From a checkpoint of a small transformer trained on Wikipedia.
Training: a variant of Adam for these matrices, 4521 steps.
Each number is 128 + 32 x the weight over its row's rms, rounded and kept within 0 to 255. Layers, rows and columns count from 0. The size above them is the row's rms in percent of the matrix's.

# layer 9 attention output (transposed), 448x576, rms 0.0394, rows 48-51,112-115,175-179,239-243,303-307,367-371,431-434, columns 0-191
size [ 97 100 105 112 110  89 109 106  93  98 101  97 115  87  93  87  92 101 107 106  98 117 117  93  94  89  90 104  99  97  97 104]
[[139 133 168 108 129 137 116 124 138 115 102 136 126  97 137 115  76 168 115 140 111 103  84 178 124 102 131 113 127  98 106 123 111 144 142 134 126 167  94 152 128 160 161  64 100 139 139 126 108 186  77 150 128  90 182 140 163 175 119 119 156 145 101 183  99 170 143 124  90 146 159 105 170  73 117 135 104 163 126 117  77 165  90 120 136  69 120 122 133 181  50 131  52 187 119 168 113 151 144 149 163 167  85 194  96 156  98 114 157  92 110 121 148 206 175 134 126  98 154 185  75  82 128 162 144 105 150 161  82 145 105 152 169 142 159  77 137 106 110  85 146 139 171 107 144  82 132 113 136 192 139 177 157 100 154 136 161  89  86 112  49 141  99  87 209 140 153 149 129 117 141 149 133 142 139 137 115 121 108 155 105 139  92 126 138 129 109 169 170 125 117 112]
 [144  74  72 163 123  84 125 161 139 103 140 121 113 109  98 160  98 130 150 106  84 152  58  91 120  86  95 144 132 115  80  98 163 124 123 101 164 149 165 109 101 131 126 128 141 198 167 133 101 143 111 148 170   7 119 174 125  70 142 140 161 166  99 198 144 130 105 126  97  95 122 151 155 104 103  74 162 131 169 121 105 142  87  66 166  94  97 187  50  75 105 177 192 101 131  96 164 176  71 156  94 113 155 157 150 200 135 154 116 143  94 127 169  99 120 106 130 125 122 157 121 140 103 116 163 156 141 184 130 169 152 126 150  97 143 100 147  70 132  39  68 130 161 102 153 118 157 160 165  80  95 122 130 107 127 127 128 118 136  66 145 147 100 121 147 127  89 113  90 125 132 151 153 137 109 136 112 119 135 173 124 161 165 157  86 143 118 167  68 134 155 153]
 [165 186 167 129 131 165 109  98 125 151 106 140 125 137 139 115 136  81 154 116 185 105  99  86 154 186 109 124 116 202 149 122 108 102 125 144 152 148 143  96 158 185 151 103  99  96 145 158 171 158 156 153 135 172  94  94 187 167  76 117 165 101  82 127 134  41 142 156 118 176  98 187  72 139 119 134 123 175 153 156 143 156  96  91 112 166  57  67 111  49  79 138 115 141 138 125 133 103 155 149 121  99 163  89 155 124 116  66 110 143 106 131 113 103 151 165 100 132  75 128  68 125 154  98  99 105 133 116 112  96 124  78  95 154 120 149 154 124 125 199 136  95 123 153 108 117 104 101  67 131 125 134 141  82 166 118 168  95 180 155 136 134 161 134 126 152 183 110  99 138 130 105 158 102 160 119 120 119 115  95 167 104 125 137 148 172 113  84 171 129 128 160]
 [ 74 139  87 130 123 130 114 101 123 143 108 128  99 183 133 111 169 106 225 105 113 151 169 126 133 115 157 158 155 200 164 129 131 126  97 112 115 166 120 130 182 119 102  89 119 180  77  90 158  88 121 132 167 145 159 140 177 118 119 128  50 187 138 121  99  77 100  79 139 123 153  79 173 144 150  93 104 133 137 133 106 133  88 148 140 101 151  98  83 191 125 133 117 171 114 125 172 143 109 109 125 154  86  99 147 127 144 119 131 180 191 146 157  55 169 129 141 120 182  62 140  98 124  75 170 143 166 128 150 130 202 129 110 191  78 120 139 144 140 130 185 206 145 160 153 114  57  82 141 112 121 116  95 110 112 102 153 194 131 157 167 127 120 133  86  88 117 131 117 126  92 136 126  99  74  64 124 134 184  67 141 166  86 140 144 123 111  89 148 130 185 111]
 [154  97 119 172 151 127 113 125 151 145 121 159 113 125 111 100 107  89  73 174 111 146  76 157 102  77 143 105 102 111  59 182 143 120 131 136 169 134 124 105  81 119 170 150 137 114 156  63  96 106  77 105 110 115 122 106 123 147 126 125 119 154 112 120  50 103 142 122  99 147 141 143 137 117 138 136 115 115 216 129 115 113  96 120 100 131 197  84 158 144  86 154 104 255 163 132  68 127 194 122 173 140 116 144 117 149 135  47 151  96 141 103 149  86 110 212 180 125 132 188  89 127 166 137 126 121 181 137  97 143 122 146 166 161 156  99 122  84 118  87 140 128 225 150 126 124 111 133 152 162  98 201 192 116 108  93 126 174  68 119  55 107 157  93 141 112 140 141 103 120 131 100  95 143 125 114 151 162 189 119 164 166  98 138  98 150 144 165 158 103 149 158]
 [142 146 107 115 138 165 134  94 188 118 161  84 159  94 114 130 110  93 164 121 113 103 106 124 102 136 127 139 121 113 144 167 128 122  94 107 142  86 115 159 100  99 148 146 114  86 144 110 156 113  49 147  99  84 179 123 128 100 113 131 187 165 149  69 122 163  97  73  96 111 157 140 135 162  86  93 110 143 177 110 174  78  91 137  92 148 137 128 113  37 156 107 123  74 208  86  88 132 124 183 121 117 123 115 136 212 110 174 135 144 120 137 145 146 127 108 104 134 100 159 141  95 116 126 109  97 123 101 180  84 126  95 107 113  78  46  67  60 124 158 132 162 104 187 174  84 114  82 130 201 136  80 120 162 111 109  84 106  47 137  92 174 114 143 124 153 105 133 117 107  98 157 107 154  90 185 142 153 132 149 178 117  90 117 107 123  93 113 129 175 178 148]
 [151 140 157 162 141 148  93 123 121 125  78 173  90 161 194 139 178 108  95  69 149 152 145 137 104 153 221 134 117 183  74 181 114 160 188 157 181 181 201  89 143 152 135  81  60 152 138 136 133 120 158 118 137 117  59 159 152 116 174 131 201 185  76 146 132 122  40  98 125 156 167  88 127 178 107 146  91 140 121 129 142 214 155 152 111 177 125 125 116 132 140 125 137 138 152 101 175 168 109 125  66  82 111  90 157 121 112 121 140 175 102 116  69 127  96  97 111 129 180 128 116 198 191 169 142 145 198 112  31 168 110 115  75 150 132 174 148 101  85 148  87 114 110 100 134 174 135 124 141  98 104  87 111 164 162 155 103 126 173 125 122 124  97  72 131 138 109 146  95 144 141 166 178 126 198 121  96  85 102 146 118 140 103 139 129 113 143 201  79 178 119 147]
 [126 132  71 174 126  89 136 114 127  93 112 168 138 154 126 148 142  86 107 112 127 147 212 147 106  88 157 150 150 155 117  51 119 106 192 127 134 158 118  84 170  80  94 137  81  41  72 158 124 198 154 119 144 106 127  64 240 141 121 138 164 117 103 142 167 183 110 100 113 147 110  87 144 168 160 165 122 142  95 202 119 131 160  98 150 116 116  75 141 175  87 115 199 137  66 157 177 119 153 110  79  94 121  94 143 115 135 121 127 132 162  98 126 186 158 118  62 122 174  80 105 132 125 173 150 116  76 134  96 126 202 140 112 167  95  64 187 104 106 143 147 166 140 114 127 109 144 105 116  95 166  70 156 127 116 155 108  95 153 165 139 159 163 139 184  75  94 105 134 115  61 145 101 104 129 119 135 108 146  68 163 139 101 152 126  94 100 147 116 132 132 115]
 [209 102  88  63 183 151 126 112  77 121 144 165 140 150 145 135  96 180 122 127 113 181 110 131 101 125  81 208 152 133 154 129 120  69 153 124  93  55 126 126  55  99  87 135 131  63 177  88 139  97 161 129 150 128 123 123 158 184 162 136 149 179 145 109 140 165 152 105 154 125 129  48 158 134  68  76 123 151 102 122  98 168 140 125 195 115 125 157 121  90 135  98 187 183 109 169 190 140  85  43  88 119 146 145 119 174 131 159 134 135 201 129 150 128 186 126  99 159 132 106 130 143 143 157 122 150  78 131 121 167 151 139 115 134  89 136 101 165 110 131 120  97 144  86  74 148 106 124 141  89 153 193 157 129 115 146 104 104 115 117 132  66 121 127 133 119 147 119 122 154 164 128 131 126 143 112  84 163 182 115 175 123  67  96 115 110  77  96 150 146 162 131]
 [135 102  97 145 150 189 120 187 114 171 127 135 110 109  95  97 134 177  87 158 117 127 142 110 120 110 109  97 138 140 130 165 115  98 175 165 144 104 128 127 108 111 132 140  91  96 195 150 145 149 128 149  91 119  80 165 148  92 147  99  97 157 130 116 166 146 182 161 148 135 116 149 147 141 154  64 168 135 197  78  59 139 141 126 126 180 148 118  90 144 164 131 136 158 100 127 170 101  85 114 118 148 160  96 103  91  57 112 128 132 100  67 112  90 119 176 119 135 164 103  96 130 138  86  80 173 133 161 105  93 138 151 153 107 148 113 131 122 209 185 128 110 154 143  56  31 152 131 136  84 130 115 131 129  82 118 128 108 122 155 143 160 127 134 141  87 196 155 118 116 132 159 142 126 117  71 144 155 149 128 117  79  90 151 143 154 120 126 141 101  99 168]
 [113 176 148 133 131 109 122 148  91 134 147 109  93 133  72 117 116 128 108 134 139 131 132 183  90 117 145 121 126 126 131 158 118 154 142 193 113 147 132 150  77 118 183 133 103 154 110 145 129  94 161 156 117 117 102 119 139  77 124 175  94 127 146 143 136 134 118 100  63 166 108 146 164  94 128 112 112 153 146 135 100  82 105 130 178 103 157 139  80  93  75 184 160 143 171  57 147  99 116 111  95 118 172 127 106 122 171 134 163 129  85 112 159 129  89  59 109  39 105 115 130 163 158 105  76 116 169 130 114 116 121 158 126 113 139 142 127 147 177 109  92 134 120  88 181 126 135 126  81 151  86 195 128  43  57 122 130 103 103 193 146  90  95 127 120 109 151 203 128 119 110 104 144 108 161 181 166 168 117 151 115 214 112 183 115 114 130 144 116  98 135 108]
 [138 131 140 150 140 214 151 160 131 174 151 108 156 142 137 105 114 161 145 142 107 129 125 115 178 122  89  77 121 129 108 149 148  83 130 185 115 112 135 127  62 127 131 105 130  61 154 116 127 172 197 148 105  89  62 157 186 161 127 139 126 132 108 157 137 145 117 171 174 124 108 105 156 120 132 140 114  94 142  94 118 128 115 136 110 135  47 133 129 124 139 139  93 170 100 150 112  93  36 176 139 122 138 151 110 153 106 141 153 117 132 165 143 146 127  83 141 151  75 110 145 194 131 147  88 149 119 148 146 145 130 139 135 100 164 156 197  84 103 198 148 110 152 104 115  86 100 106 128 156 117 142 114  57 154 135  81  82 133 152 125  95 169 146 137 133 116 118 116  99 127 147 189 165 141 126  81  66 177  82 130  67 101 149  99 167 102 129 132 145  95 167]
 [177 119 144  97 146 163 137 120 140 140 213 106 121 122 171  78 156 132 124 165 170 124 115 107 121 145 100 133 142 101 165 124 124 175 212 104 141 185  81 159 115  87  77  90 155 145 110 120 149 116 178 154 121 147 175 110  60 155  98 158 161 120 122 114 136 106 123 145 192 109  60 101 141 184 171 109 105 141 129 189 147 127 145 134 171 181 139 107 192 141 114 183  88  87 130 105 133 134 207 154 149 173 121  83 132 143 126 119 108 146 120 142 115 170  97 111 153 151 145  64 144 178 120  87 120 164 132 162 108 116 206 111  77  93 120 120  86  87 114 121 131 171 164 124 147 124 137 121 146 128 157 166  64 132 110 152 105 159 141 136 119 116 137 179 112 147 157 158 162 156 130 150  76 118 117 150 130 140 154 103 162  95 130 138  32 123 154 123  88 126 148 111]
 [160 135 112 144 159 107 115 142 125 108 105 117 120 125 131  90 124 127 103 142  80  76 126 141 136 157 115 161 122 101  87 195 161 128 201 109 190 108 163 133 119  74 110 105 128  67 166 192 141  87 176  85  62 151 134 154 105 166 149 175 184 186 140 129 144 209 176 133 144 164 180 133  94 114 134  99  98 146 126 141 126 107 112 114 154 106  87 134  98 117 127 123 157 188 128 114 127 141  86 118 123 111 140 153 126 112 138 143 198 133 102 130 126 204 191 143  86 116  79 129 127 144 130 165 112 108  32 109 102 109 107 131 124 206 104 119 131 134 145 108  98 117 143 144 117 141 120 118 145 151 155 145 112 143 118 215 156  60  68 108 110  86  79 138 144 138  91 103 182 111 143 119 149  84 103 137 112  85 120 119 138 145  74 127 139 157 135 104 170 143 173 126]
 [ 61 140 180 116 130 109  76 149 136 149 165  92  69  97  80 148  89 142 174 169  88 204 133 112 141 110 142 106  92 127 144 177 171  57 191  99 188  34 102 110 154 103  95 122 107 140 128 135 147  84 161  72 175 118 111 145 122 130 120 174  76 144 171  97 166  79 101 129 140 129 145 124 187  78 125  88 115 144 156 137 140 165 137  78 114 117 134 133 159 130 176 180  95 130 147 180 165 106 124  52 146 122 140  93 102 145 127 134  90 147 206 121 162  55 140 223 138 138 151  82  99 127 105 117 106 161 137 145 101 101 130 155 113  89 129 140 147 124 116 147 173 126 118 110  92 128 148  99 113  76 120  25 160 164 118  84 102 168 126 161 116 122  95 130 140  82  98 106 136 120 121  96  65 119 151 119 176 130 157 165  69 208 129  99 124 115 136 118 134 132 182 103]
 [ 86  83 152  70 111  93  91 145 112  76  97 110 125 126 106  86  95 132 116 151 122 163 103 149 104 135 156 105 101 122 155 147  91 163 125 169 103 101 126 144 151 183 108  87 108 255 147 157 115 140 146 199 126 103 147  97 114 107 153 149  66 137  87 129 108 185  83  61 109 132 115 111 194 146 125 101 103 172 161 129 102 144 139 113 145 109 165 141  67 100 188 224 132 110 147  96 184 101  72  68  91 119 173 123 104  95 141 130  98 141 136 137 131  97  57  17 103 117 163  89 135 110 142 131 147 182 170 136 107 159 144 135  92 145 112 158 119 164 114 115 166 109 161  81 137 159 146 157  93  89  89 151 171 116 125 104 127 138 134 165 173 116  90  98 167 154 196 107 113 144 147 135  78 109  84 142 134  98  89 165  97 159 116 199 107  95  99 120 131 134 138 163]
 [152 101 152 115  77 122 182 159 173 118 197 197 149  85 158 159  65 118 134 139 143 158 169  80  72  92 180 158 155 132 133 158 119 104 153 207 107 112 100 172  56 125 114 161 111  57 196 119 138  75 136 129 152 151  89 173 144 151 125 178 101 134 122 163 152 138 106 130 111 184 183  87  85 152  80 150 118 154 193 117 125 109 111  91  81 150 107 162  88 140 112 184 129 120  13 173 122 168 106 128 111 101  70 119 154 128 133  70 149  81 165 154  95  85 118 105 113 134 140 144 141 174 106 183 140 107 170 108 122 122 137 166 150 121 140 105 181 100 113 165 147 177 115 149 142 136 108 147 171 206 136 157 123 154  77 112  91 132 124  77 169  75 118  88 131  68  72  84 102  85  89  94 150  64  75   0 120 146 118 183  79 210  96 110 142 130 101 186 150 157 195 150]
 [138 112 136 170 103  65 132 158  94  65 160 120 175 135 124  99 149 166 109 145 142 136  98 172 111 138 105 156 149  92  92 147 112 193 196 129 217  98 165 123 162  89 101  58 170 173 101 138 105  61 109 171  86 124 147 107  49 112 134 129 109 126 185 158 122 113 206 144 146 199  75 131 161 132 111 135 138 102 141 132 131 127 140 123  91 106 103 144  96 122 155 108 145 103 186 100  99 139 144 107 175 106 134  85 119 145  85 106 144 107 118 104 146 146 134 118 100 119 146 142 129 120 106  76 123 177 113 138  55 114 161 138 111 105 168 157  83 111 113 168 127 139 149 113 177 101 108 117 138 116 175 114 134 101 133 169 144  95 125 151 166 192 127 159 131 158 121 165 139 147 198 152 127 160 109 146 174 101 111 118 135 145 142 156 190 134 132 136 121  97 170 115]
 [209 111 116  90 100 102 126  86 163 203 136 117 111 195  93 184 138 174 148  99 191 113 103 153 134 152 110 117 168 141 129 107 163  96 127  78 148  95 189  82  72 147 165 106 156  37 115 126  49 133 145  51 104 133 138 138 110 137 150 110 167 162 182 164 108 135 119 139 150 110 131  73 148  92 121  91 128 143 100 158 156  78 146 127 149 147  95 166 140 129 177 176 138 182 171 127 111  87  83  79 162 116 173 183 129 106 138 168 149 109 138 125  90 149  86 103 138 138  82 105 127 165 146  77 161 109 111 175  64 116 155 179 135 112  85 100 130  84 135 165  99  79 118 148 116 158 104 179 122 164 165 102  98 137 156 101 144 132 117 125  78  79 135 189 114 160 109 121 114 102 178 111 163 160 141 167  89  97 121 137  95  94 118 106 128 144 117 136 124 130  73 131]
 [138  90  56  56  66 142 124 173 154 132 102 134 105 122 107  81  83 163 143  84 171 106 144 137 153 112 126 210 115 180  79 139 153 138 138 108 130 135 203 186 104 132 171 109 148 108 160 126  69 151  81 100 130 105 142 139 113  80  80 135 123 134 123 134 106 161  88 170 131 147 107  67  91 107 157 162 114  81 196 127 145 110 186 107 145 165  83 140  99  68 111 171 112 182 187 132 127 123 113 111 181 119 155 174 118 100 110 134 160 119 128 120 160  52  63 126 220  65  96 167 115 126 148 152 152 115 130 203 140 103 104 140 182 106  97 150 135  69 141 120 159  93 119 119 144  80 115 124 164 175 115 137 113 117 111 115 111 156 197  48 132 176  95 136 155 157 138 144 112  65 171 191 134 167 110 129 149 165 123 183 159 114 101 107 135 113 146 153 163  85 129 144]
 [ 84 108 142 192 131 169  82 186 139 155 146 102 131  98 175 147 196 150 123 136 116 110  70  80 126 104 125 158 117 101  97 148 137 122 140 167 122 110 120 164 104 128 167 122 133 203 202  94 140 122  70 127 153 111 188 123 132 119 108 148 123 147 120 130 148 164 115 126  88 118 167 149 144 150 101 112 145 138 159 116 111 122 138 123 150  88 113 114  32 139 134 137 159 103 129 119 116 120  97 122 136 140 101 128 114 157  99 129 103 174 129 141 166 107  85 148  98 179 123 153 108  75  40  82  81 138 148 134 163 160 107 136 153  88 105 185 143 135 156 149 100 172 200 134 156 133 172 151 129 121 122 134 147 100 124 208 172  88 131 157 106 163 133 132 104 123 160 117 146 146 108  83 116 180 130 161 157  99 142 127 139 125 124 155 108 132 110  48  87 105 134  93]
 [141 151 152 184 147 150 154 116  43  94 101 189  96 152 139 106 145 147 126  89 187  90 151 118  51 158 125  83 185 153  88 125 137 159  99 133 126 153 137 103 141 156 122 103  96   4 148 132 182  94 135  94 109 173  89 115 139  98 132 136 103 144 139 103 147 171 101  80 114 123  81 108 137 163 141 162  92 118 120  96 128 118 113 177 106 112 182 135  87  77 110 121 207 115 107 123 139 109  82 123 140 113 107 100 131 160 122 159 145 147 168  79 118  98 100 118 133 132 184 143 145 155 226 159 160 148 172  98 124 102 138 132 149 113  97 143 153 150 169 100 115  65 146 128 118 140 150 133 182 172 107 137  79 105 111 122 163 139  72  91 124 108 119  86 149  57 136 168 157  93 111 120 149 114 165 167 176 121 110 103 102 191 169 136 182 107 154 159 123 125 105 133]
 [185 149 122 124 119 123 119  72 125 124 150 116 153 205 144  67 128 123 135 135 108 136 141 189 111  94  78  91 158 142 166 102 177  76 187 155  83 200 118 125 112 132 182 112  81 165  55  99 138 182 131 158  72 114 148 103  77 170 214 117 195 113 100 126 130 140 136 115 148 139 107 113  57 126 148  72 136 195 105 151 160 131 139 127  98 151  91 120 198 160 140  86 149 117 100  96 179 135 149 118 160  54 132  50 122 138 161 122 135 125 102 113 117 196 146  71  88 134 117  86 145 123 146 122 121 150 146 144 153 100 146 117 142  97  45 120 146 139 142 149 112 201 174  98 149 158 109 142  72  73 117 119 130 164 152 137 190 168  96 150 109 155 150 195 119 136  21  91 121 151 177 119 114 116 112 102 125 148 127  64 102  99 164 134 112  99 140 134  79 106 157  92]
 [138 125 178 139 112 122 137 135 131 135 109 136 166 146 185 139  88 133  93 133 159 148 115 150  82 104  92 145 154 122 135 134 195  93 150  89 146  78  98 146 123 150 104 104 159 117  99 119 129 133 120 102 120 148 121 116  89  86 116 161 169 159 132 128 160 187 124 151  86  96 101 113 180 109 116 121 111 146 126 188 156 141 118 124 134 107 101 147 130 141  63 161 156 185 122 184 128 158 112 118  71 186 145 130 132 125 114 115 122 128 116 129 182 121 198  59  80 116 132 175 131 181  75  78 102 154  96 156  66 136 103 114 143 146 114 140 124 118 150 134  93 185  67 150 117 187  91 103 191 119 149 115  93 156 206 123 148 131 127 163 111 135 157 138 128  95 158  78 135 126 121 118  94 131 111  70  92 146 103  98 162 141  75 119  96 102  84  87  80 145 143 127]
 [118 149 122 124 152 132  95 163 163 129 133 119 121 115 134 130 120 137 131 130  91 129 170 108 145  62 143 157  95 196 185 176  91  60 227 111 144  99 103 161 192 115 113  84 161 213 100 102 163 126 171 117 107 132 113 158 146 108 140 173 143 192 103  73 162 103 142 156 129 134 195 142 200  99 115 159 156 160 135 152 167 146 133 121 169 165 110 147 139 150  58 136 121  27 121 157 129 128 136 133 108 162 159 157 117  90 110 107 148 140 132 159 160 107 127 132 100  94 162 127 100  85 109 140 133 193  65 168 129 110 147 158 164 139  90 126 142 166 121 144 166 143  94 130 130 142 147 140 131 117 120  69 147 192 150 152  77 106 107 153 133 160 113 111 113 112 129 142 148 136 148 126  47 139 134  66 143 191 145 157 130 147 130 120 147 105  92 101  53 133 149 126]
 [ 93 140  82 127  90 153 116 161 141 118 140 181 110 140 128 128 219 147 100 125 143 101 187 108 129 132 157 135  85 179 150 136  43 141 152 122 126 147 179 185 152 147 130 135 141 224 143 132 163 114 175 135 182  58 104 163 133 117 148 109  59 159  73 118  84  83 135  74 119 159 116 110 200  92 102  95  96 163 118 104  88 111 175 112 125 152 147 102 147 136 129 149 132  90 172 117 102 158 110 129 119  48 168 109 121 123 129  79 138 106 111 156 131 129  20 114  86  84 108  96 155 133  89 154 115 163 131 135  76 142 162 141 188 173  96 127 126 184 117  98 112  79 136 206 131 101 147 191  84  94  81 126 179  81 151 145 157 142 146 185 190 124  83  80  95 138 152 130  96 179 151 136  92 110 125 130 113 104  61 160 103  99 128 152 102 145 124 131  75 121 120 121]
 [ 93 120 130 126 128 189 124 183 180  98 197 127 150 137 127 121 145 112 190  45 132 148 133 128 114 129 119  79 113 134  80 166 116 115 171 221 121 121 136 193 136 112 108  98 119  34 145 200 118  85 169  44 137 157 100 149  93 105  92 160 121 140 168 166 145  78  52 149 100  74 148  92  80 201 179 101 128 110 129 152 158 138 148 146 121 142 105 190 162 116 128 109 144 150 130  93 144 143  95 108 164 101 105 102  82 161 120 107 170 107 140 189 140  97 145 110 104 129 143 137 175 138 173 136 164 105  94 115 142 137 168 148 113 126 144  89  74 125  90 139  97 108 168  96 130 108  84 102  54 107  81 176 132 154 120 121 123 125  47 112 124 117 157 117 151  99 152 179 117  65 118 113 144 117 137 197 150 122 122 152 127 158 124  97 157 156 135  93 153 160 130 148]
 [152 179  98 116  89 151  96 149  99 114 159 129 149 118 115 102 135  98  99 118 161 113 133 165 114 166  83 140 161  98 108 111 120 143 176 107 117 221 138 179 127 156 132  76 146 170  62  75 139 108 126 122 117  93  64 148  82 124 108 103 130 146 159 162 159 152 152  80 150 199 128  90 170 191 121 174  84 156 165 155 148 127 135  75 115 181 161 118 114 155 106 120 160 101 186 159 120 163 136 109 138  75 117 102 171 115 114 128 160 149 117 193  72 129  71  47 102  67 153 115  75 186 103 160  59 177 113 157  91 121 143 134 140 106 102 115 125 129 133 161 128 156 101 176 117  59  95  98 102  92 155 158  79 141 209 171 119 112 142 147 142 182  95 136 113 150  83 147  90 155 131 187 132 132 107  92 130 148 113 108 120 167 149  67 100  90 113 205 139 119 138 113]
 [210 139 127  77 157 117 106  85 147 158 143 150 132 146 188 152 111 134 133 130 183 112 146 129 110 154 134 149 140 106 114 136 162  94 156 113 165 101 129  56 105 136 120 122 129  39 192  52  66 118 145  62 164 154 161 133 168 170 135  72 149 109 171 108  83 110  88 115 155 119  97 125 186 111  65  69 106 179  94 149 139 117 137 151 149 139  94 120 143 160 133  94 118 182 105 122 128  78 107  97 117 112 149 137 128 142 159 149 170  62 133 141  97 185 154 115 107 134  81 108 130  81 113  95 172 121 116 118 109 161 116 166 121 135 101  99 130 149 121 167 119  95 147 173 102 168 138 124 101 114 133 136 126  55 133 120 175 161 108 166 143  24  99 170  93 125 179  99 130  96 152 141 166 117 176 127 120 128 146  84  55 153  93 145 117 111  85 142 118 127 110  71]
 [111 141  64  92 150 140 119 138 102 128 150 138 156 106 126 141 109 210 144 147 107 119 173 148 156 138 124 194 123 146 173 158 156 152 118 119 123 177 109 176  80 165 128 123 142  56 150 133  50 137 120 118 122  88 143 192 133  92  83 120 161 118  90 132 106 196  94 144 154 160 108 152 100  60 106  86 144 101 159 102 104 129 165 124 138 132  59 162 110 108 155 156 154 103 195 119 155 116 107  99 181  82 137 155  81  69 112 103 168 125 106 124  95  81 108 121 128 177 134 108 150 114 174 141 166 136 179 187 113 116 107 107 141 135 124 170 111 136 150  93 138  89 140 129 100 102 168 138 126  70 138 125 143 126  50 119 103 179 155 168 128 122  32  91 105 174 143 127 114 128 178 186 138 121 132 132 126 178  94 125 163 137 186 180 150 119 138 141  64 129 161 138]
 [121 131 147 122 133 113  96 128 149 119 151  79 109  78  98 116 160 184 140  89 138 111 109 155 112 158 157 118 108 112 130 162 141 173 138 154 145  85  87 108  88 133 189  66 124 180 121  95  99  46  35 192 119 116 155  61 180 112 134 136 173 117 148 113 124 130  84 119  58 162 154 166 122 109 151 124 144 110 152 142 145 128 100 132 137 109 162 145  82 182 157 204 136 100 187  97  77 146 127 134 134  95 125 154 132 120 132 147 116 146 122 124 138 128  74  76  87 103 128 187 114 142 129  80 110 110 161 109 150 142 158 129 122  76 131 176  88 117 141  86 117 148 128  66 165  93 132 150 104 173  98 145  93 165  65 163 159 102  78 153 170 141  51  63  75 154 141 138 161  93 115  83 140 101 128 174 139 114 130 172 162 210 167 145 155 135 147 101 122 151 173 178]
 [172 117 117 161 158 124 176 123  89 183  62 158 118 132 121  85 131 110 171 139 122 161 158 137 130  82 115  95 143 167 126 154 128 164 127 110 132 117 177 167  88 119 147 153 124 103 146 118 119 114  81 170 141 151 116 153 172  96 160 135 121 136 103  84  98 109 125  96 114 135 110 101  98 134 135 187 129 139 128  87 141 109 172 149 140 148 179 118 113 166 102 107 129 168 134 164 136 105 130 168 130 160  73  88 131 190 173 104 178 139 127  54 155 103  88 127 162 119 146  98 101 164 134 187 152 125 144 146 114 104 159 142 155  83 173  80 161  98  93 125 127 155 123 109  90  92  94 148 179 235 113 165  59 153 123  82 127  96 134  37 127 113 170  93 138 111 101 143 136 104 136  64  99 147  79  89 129  77 154 118 134 144 163 104 116 137 114 146 145 114 118 140]]
# layer 9 attention value, 64x576, rms 0.0374, rows 48-51, columns 0-191
size [101  93 103 109]
[[ 78 186  55 182  91  96 193 128  89 148 143 141 133 148 108  57 122 114 122 126 150 171 113 145  98 122 137  64 144 127 148 113 169  54 146 174 117 109  89 135  62 122 146 139  96 117 110 153 145 102 126 123 165 146 131 130  66 123 165 137 145 132 108 123 163 158 139 163  74 119 105 153 149 113 142 106 180 120 212 151  77 131 114 125 143 120  88 122 131  84  95 155 156 120 134 185 115 109  87  87 152  81 120 131 109 171 159 106 133 168 121 113 140  67 159 155 117 123 181 117 114  67 135  91  68 168 138 130  89 180 121  64 168 150 122 115 149  90 249 108 128 143 104 133 127 131  89 124 169 130 155 132 158 135 163 164 152 199 147  79 147 153 127 120  93 115 102 178 137 144 218 116 108 104 135 112  98 223  60 177 103  95 171 114 100 136 117 143 153 199  96 164]
 [140 169 117 172 116 170 119 151 137 143 123 172 136 153 157  82 165 154 147 121 125 125 126 172  99 108 106 105 150  56 133 171 148 149 100 196 151 104 114  87 121 132 154 108 110 129  76 166 138 115 111 144 180 121 178 167 138 167 117 155 158 118 149 162 122 117 159 112  89 158 126 162 142  65 174  82 117  99 119 121 111  89 155 163 111 166  84  92  92 185 145 148 176 113 132 129 143 129 123  78 115  83  91 132 145  78 136 152 136 164 220 168  93 110 122 144  85 109 104 123 179 204 161 152  79 146 106 123 113 140  74 119 117 145 126 150 199 118 140 133 130 135  90 133 162 125 127 109 171 160 117 111 130 126 135 125 112  91 139 179  57 148  90 160  95  86 136 169  81  91 149  83 147 143  80 115 218  95 115 164 157 132 202 124 135 139 136  69  80 109 144 128]
 [ 64 115 131 167  93 174 142  99  97 122 137 143  76 124 165 152 113 177 148 108 110 116 135 112  96 136 166 160 123 162 132 122 142 148 127 141 135 118 125 121 109 180 184 138 138 111 149 137 150 161  89  64 134 160 120 167 163 136 124 127 101 120 150  91 131 137 133 101 119 201  98 124 124 121 155  94 195 160 115  97 158 100 136 151 111 163 118 127 129 134 153 130 215 156 140 126 134 152 153  65 155 140  96 114 191 135 122 133 154 160 135  75 225 150 107 161 146 135 117 152 168 180 147 164 181 124 162 148 159 131 136 117 107 108  97 110  74 127 138 119 141  94 109 103 133 158  67  76 160 149 169 131 136 151  93 140  98 174 152 119 139 106 122 130 155 108 132 182 158  82 130 109 146 167 109  95 112  94  71 111 106 183  31 109 164 108 111 112 121  96  96 151]
 [116 106 124 151 135 152 130  35  91 123 103  89  98 162 128 124 116 110 112 134 146 122 160 158 138 144  97 145  89 121  90 134  84  98 130 101 130 148  92 159  62  83 125 138  96 122  79 118 147 116 155 156 113 148  66 142 114 134 151 126 181 101 131 161 126 153 132 130  76 121 106 134 120 129 189  91 169 140 142 137  75 158 131 127 160 148  97 107 144 128 142 110 126 151  65 128 144 106 154 143  83 105  90 139 165  99  86 170 109 118 107 157  59 165  92 142 141 153 124  83 153 181 111 136 120 114 104 167 136 147 135 160 137 105 161 161 162 122 103  93 108  94 183 113 156 144 158 150  91 112 144  88 125 132 124 166 171 165 123 144 135 120 115 105  91 117 132 153 205 147 131 159  82 159 151 101  85  93 116 123  96 123 125 172  93 138 119 196  88  81  90  64]]